config.yaml
num_hidden_layers: 14
hidden_size: 64
num_attention_heads: 2
num_key_value_heads: 2
head_dim: 32
intermediate_size: 256
vocab_size: 1024
hidden_act: "relu"
norm: "rmsnorm"
norm_place: "pre"
norm_eps: 1e-05
positions: "learned"
qk_norm: false
attn_scale: 0.177
bias: "all"
tie_word_embeddings: true
parallel_block: false
init: "normal"
init_std_qkv: 0.0625
init_std_o: 0.0118
init_std_up: 0.0625
init_std_down: 0.0118
optimizer: "muon_variant"
learning_rate: 0.00554
lr_mult_up: 0.913
lr_mult_down: 2.0
beta1: 0.95
lr_head: 0.0128
max_grad_norm: 0.5
warmup_steps: 200
schedule: "wsd"
decay_fraction: 0.252
decay_shape: "linear"
final_lr_fraction: 0.0
batch_tokens: 16384
max_seq_len: 256
doc_mask: true
train_tokens: 105300000
max_steps: 6428
dataset: "wikipedia_en"
Each number is 128 + 32 x the weight over its row's rms, rounded and kept within 0 to 255. Layers, rows and columns count from 0. The size above them is the row's rms in percent of the matrix's.

# layer 6 attention output, 64x64, rms 0.242, rows 22-63, columns 0-63
size [ 92 106  91 105  88 101 109 105  96  97  94 103 113  99  83  94 104 101  93  95  94  85  95 103 103 105  70 108  90 106  98  87  96 115  87 100  95 102  96  88 105 120]
[[105  97 114 149 121 168 149  92 176 135 160 163 143 160 153 155 133 133 111  98  98  76 141 131 116 131  98 160 127 137 144 113  74 130 138 144 122 145 166 104 155 155 156 163 202 106 116  49 130 129 163 180 174 133 204  90  95  86  93  55 123 143 155 123]
 [ 86  83 134 166 142 161 151  69 194 129 132 151 137 177 135 106 131 136 108 148  97  65 114 124 101 144 141  95 152 179 143 111 119 137 134 159 127  99 124 173  93 148 104 122 105 109 131 167 173  91  65 178 156 103 148 171 164 176  85 113 200 138  84 131]
 [134 164 186 114 200 103 142 173 144 124 117 108  79 124  96 162 179  64 107  99 176 142 119 120 108 122 124 170  61 122 160 120 128 135 135 105 108 152 187 158 129 122 181 132 136  92 142 153 158 122 142 172 159 146 145  92 179  97 146  95 116 148  63  85]
 [ 91 162 130 125 172 108 148 130 101 157 147 123 124 143 184 121 150 113 119 126 104 155 114 127  62 120 137 129 104 117 136 131  86 121  84  95 118 128  95 165 144  65 165 142 115 150 222 160  94  70 101  78 132 195 163 140 156 101  92 104 173 120  63 136]
 [161  86 173 147 121 126 135 139 110 124 108 141 124 132 124 162 110 101 127 164 112 117 139 123 110 167 152 136 150  96 105  64  90  91 126 149  95 111 103 154 117  74 192  66 153 130 129  22 138  83 154  60 151 102 120 130  66 156 124 143  90 125  92 169]
 [135 117 123 114 141 114 127  84 149 117 154 150 143 129  80 105 130  99 111 104 155  98 125 153 113  63 154 133 122 190 171 135 167 148  36  85  96 164  94 107  90 111  83 122  94 146 172  61  57 102 121 115 157 104 120 164 159 141 148 103 104 157 175  97]
 [134 172  65  44 128 134 110 145  89 137 119 145 120 142 111 154 130 149  80 105 144 183  59 132 143  73 106  94 146 121 137 136 114 142  88 163  84 107 112 113 128 138 187 178  87 164 132 160 154 146  96 147 184 144 127 201 119 137 134  80 148 117 126  86]
 [178  93 154 163 164  43 130 132 129 122 116  99 117 182  97 116 120 124 140  59 135 174 206 142 150  99 144 103 159 154 120 124 154  98 125  87 128 130 129 100 123 124  67 120  93 169 152 147 143 111  69 175 187  79 114 128 108 151 144 173 161 144 132 110]
 [ 83 135 135 110 134 161 112 149 125  56  84 138  88 146 117  85 125 142  55 119 197  82 139 103  76 114 129 116 100 128 174 139 151 172  79 172 127  88 143 151  87  76 189 167 119 158 154 133  76  96 160 160 159 138 123 157 115 135  96  90 125 125 132 142]
 [171 110 137  87 114 105 129 119 151 159 116 104  59 180 116  97 115 133 157 123  48 161 113 113 150 142 138 155  88 113 108 127 163 104  55 105 131 150  64 130  47 165 126 155 124 128 127 120 127 165 156 102  40 129 126  83 121  97 140  92 147 141 102 117]
 [111 177  98  91 101 161 149 125 119  91 130 143 139 124  61 148 111 173 157 178 129  77 118 104  98  98 152 161 119 116  90 177 142 147  92 111 181 132 110 172  84 121  72 128 141 187 156 138 211 175 148 155  90 147 155 139 111 134  88 156 100  84 132 127]
 [121 136 168 128 120 117 159 142 121 131  90  98  88 187 122  85 146 118 118  84 122 130 139 128 109 100 182 106 145 129 143  83 102 131 112 197 191  18 110 166  87 106  96  89 182 141 147 107  93 138 145 175 106 102  96 164  96 130 125 167 157 152 118 127]
 [133 125  84 125 155  96 119 142  67 133  84 109 114 152 120 171 115 160 188  93  91  99  94 170 114 107  90 109  84 189  92 172 136 132 103 113 156  97 197 108 109 118 178  95 108  99  89 142 120 189 122  94  98  80  81 118 100  73 119 151 146 121 112 135]
 [177  94 144 209 114 153 100  76 146 116 117  78 140 119 109 123 170 141 158  94 113 139  93 200 176 138 115 107 156 174 110 115 180 138 167 132 178 111 133 151 134 135 162 205 104 143  90 120 112  78 118 165 112  82  80 124 135 151 153 156 103 135  96 132]
 [146  96 125  72 119 132 104 121 125 108 119 141 143 147 119  79 174  99  50 113 144 138 161 122  64 106 136 135 125 180 136  99  65 168 129  79  96 141  84 150  80  87 112 129 154 183 117 127 166 125 110 140 151 133 152 107  57 185 114 135  54 132 113 124]
 [ 83 105 110 124  94 130 127 131  90 139 127 108  87 131 173 144 118 149 142 116 142 112 121 125 166 123 180  89  93 113 149 172 144 188 102 155  53 174 126 190  99 137 106 132  94  99  94 141 130 102  99  85 120 216 180 138 160 100 150  68 122  87 150 100]
 [168 143 107  45 142  85 140 164  86 112 115  65 146 132 114 114 128 110  88 151 121 105 128 137 105 121 116 139  91 116 132 116 147 107 161  70 169 160 151 132 150 105 162 127 136 214 108 127 117 116 176 111  85 148 193  67 103  72 148 168  94  97 126 162]
 [159  85 145 163 100 137 108  67 136 132 134 118 135 165 179  75 142 156 153 107 124 111 148 160 127 117  98  66 147 124 113 126 143 104 125 124  71 181  72 111 124  86 101 121 131  86 160 153 148 173 186 143 124 178 178 111  47 122 180 129  74 140 133 125]
 [166 144 125 145 113  42 101 107 110 180 108 164 115  78 163 176 190 139 206 121 155 127 132 120 161 158 107 103  91 128 131 178 172 172 104 120 136 135 172  98 104 126 165 139 143  98 177 142 119 153 125  99  64 161 161 152  97 132 157 147 152 136 113 164]
 [148 126 124  68 145  82  54 137  99 125 138  87 193 119 121 129 136 119 113 107 138 128 107 111 116  51  96 126 128 120 111 109 122 120 141 137  78 103 128 112  70 134 123 135 106 154 153 138  86  89  66  93 160 110  76 122 137  58 113  73 164 120  65 173]
 [159 149 126 207 154  97 117 133 178 126 127 164 153  42 137 151 158 113 187 129 113  78 132 147 106  95 148 134  64 178 107 201 170 119 172 124 118 139 146 146 182  87 148 145 145 174 153 123 132 140 168 145 128 117 108 144 151 132 106 115  96  96 115 177]
 [179 129 136 199 181  83 131  82  99 109 128 135 196 145  88  82 166 140 136 104  89  72 137 123 118 122 150 153 184 174 126 138 160 121 133 116 171  84 157 115 143 109 117 137 152 110 130 107 175 124  74  98 166 107 102 199  94  78 147 139 104 127 148 103]
 [151 141 131 172 122 116 168 128 121 110 159 140 139  56  98 158 198 128 229 120  95 171 125 142 167 118 169 113  88 100 147 167 137 134 138 167 120  96 136 150 104 188 152 129 121 127 124 183 134 120 144 135 118 198 182  79  95 166 132 121 107 131  95 105]
 [152 123 124 185 107 101 119 148 154 135 111  44 138 104 152 183 161 141 193 129 131 136 112 193 164 173 128  90 129 106 158  98 165  61  63 161 125 145 114 112  89 129 120 175 123  75 121 136 154 152 119 131 153 101 191 133 160 165 143 125 108 106  97 105]
 [159 154 141 148  94 158 135  96  90 121 108 160 131  77 151 131 130 132 158 131 145 139 142 123 180 104  95 141 166 182 102 151 112 174 108 157 112 126 164 232 174 138 182 131 109 112 127 128 125 165 122 116  79  91 141 139 151 217 117 122  94 120 201 139]
 [115  76  70 128 141 180 156  94 139 135 161 135 172 129  92 135 112 180  46 134  73 120 111 139 147 121  81 178 135 134  87 185 173  97 146 112 106 137 138  98 150 147  98  57 167 149 141  71 115 114 117  81 138 116 113 136 128  94 103 141 129 166 154 170]
 [ 85 105 169 126  87 123 145 141  97 157 139 159 101 168 122 198 144  99 145 109 146 156 110 107  40 127  92  86 116 117 145 140 101 177 161 113  83  71 105 113 164 160 115 130 138 108 142 153 111  89 131 135 125 112 141  99  29 120 131  58 160 126 113 155]
 [ 73 157 163 153 103 141 180 124 129 150 143 166  87 130 172 117 162  84 101 133 138 108 178 121 179 145 164 138 125  88 115 109 117 113 104 124 147 109  94 187 163 109 171 105 100 183 100 105 143 136 172 116  58 167 163 144 189 161 141 142  68 106  84 114]
 [160 146 107  64 126 142 103  97 147 153 165  90 158 209 107 110 127 133 154 110 101 113 122 162 162 132 120 138 141 103 105 178 243 128 110 149 156 124 117 105 162 150 129 163 143 123  64 106 163 122 156 155  98  72  85 112 162 153 172 116 112 126 124  92]
 [164  71 129 144 165 106 111 101  77 112  71 153 188 133 170 113 142  74  95 108 171  37 154 167  79 150 110 149 149 201 162 109  98 153 148 166 157 165 102 142 130 137 126 152 137 124  91 130 165 131 103 126 154 182 130 115 129  94 107 139 118 100 109 109]
 [141 132 131 160  73 151 168 139 154  41 111 118 141 185 133  81 142  94 106 139 136  97  96 175 131 157 119 128 172 136 154 170  77  65 164 164 140  94 115 158 109 130 129 146  98 171  46 151 103 102 119 131  72 148 177 124 132  88 121 170 129 146 134 120]
 [144 144 132 170 160  74 167 131 130  82 160 173  86 164 102 120 164 139 164 183 139 136 156 127 127 151 155 113 200 110 147 139 108 111  95 112 137 137 155 122 174 105  77 126 137 156  98 158  91 195  86 125 119  51 112 129 170 119 132  80  79 104  84 101]
 [114  97 128 112  96 116 119  95 151 143 138 113 107 153  92  80  93 153  71 130 119  96 142 114 123 130 133 100 130 173 143 118 105 136 160 188 149  98  91 160 158 172 159  72 122 119 138 121 126 131  62 122 141 123 156 235 137 166 197  55 131 129 157 154]
 [156 107 103 127 136 141 109 144 179 117 163 139 114 117 116 146  86 143  89 177  83 138 116 124 136 154 141  93 112 135  85  70  85 117 116 108 126 185 159 140  99  80 193 125 120  98  74 142 167 160 119 145 155 108 107 179 125 146  93 166  73 188 208 156]
 [178 111 106 108 130  99  54 113 136 159 102 140 129 117  59 150 109 137 123 158  99 164  89 109 133  86 160 112 163  95  86 128  89 149 131 137  75  78 112  99 147 104 124  92 156 178 125 125 133 150 167 157 161  90 145 205 141 153 128 114 131  41 164 131]
 [107 125  80 122 151 135  83 136 137  92 117 134 156 193 129 180 109 143 118 162 108  85  38 147 104  95 103 128 120 144 131 170 203 122 106 154  92 128 123 128  88 118 102  86 121 169  89 115 121 126  92 155 111 127 142 116 167 164  64 122  66 192 153 128]
 [170 104 128 157 118 122 100 113 111  74 142 120 121 150  96 104 137 107 142 119 144 113 130 104 174  95 136 122  98 201 176 189 145  93 159 109 145 111 113 128  60  83 116 133 174 165 107  43 144 131 150 142 164 117  83  53 149 143 140 105  73 143 116  88]
 [152 103 172 171 157 123 100 106 144  81 138 110 145 146 140  88 192 103 126 121  90 124 160 134 160  86 129 107 165 175 128 141  89 104  58 122  96 126  78 160 127 100 112  80  83 118  88 142 167  63 128 117 144 147 162 145 130 110 165  99 183 110 156 202]
 [140 113 169 195 154 144 106  93 158 130 122 132  64 167  69  91 193 123 130 111  63 138 134 144 145 124 166 126 140 152 131 143 166 170 173 118  88 107 104 134 129 102 109 168 135 115  87 161 179  81 122 139 124 226 164 153 136 141 119  90 115 149 150 109]
 [ 68 190 165 162 125 156 200 103 133  79 129 119  40 132 133 142 131 179 156 154 133 126 142 140 160 121 134  89 105 154 121 146 176 139 121  80 182 173 105 126 166 117 140  88 101 122 124 122 108  95 120 121 118  60  67 118 134  85 118 118 103 116 164 161]
 [ 99 123 137  71 123  62 157 116 131 162 139  76 101 182  70 145 142 137 157  74  96 133  78 164 103 119 111 135 123 123 103  94 128 104 119 167  75 187  63 176 137 123 109 129  89 140  76 109 198 162 117 143 112 119 173 138 111 165 131 128 159 101 150 128]
 [116 159 126  85 193  53 166 180  97 138 124 118 183 142 162 102  78 110 160 163 123 122 122  63  87 121 176 133 130  89 133 142 110 143  52 151 123  93 110 185 144 146 151 107 167  75 147 132 114 123 121  92 129 104  79  85 113 127 106 167 119 141 149 132]]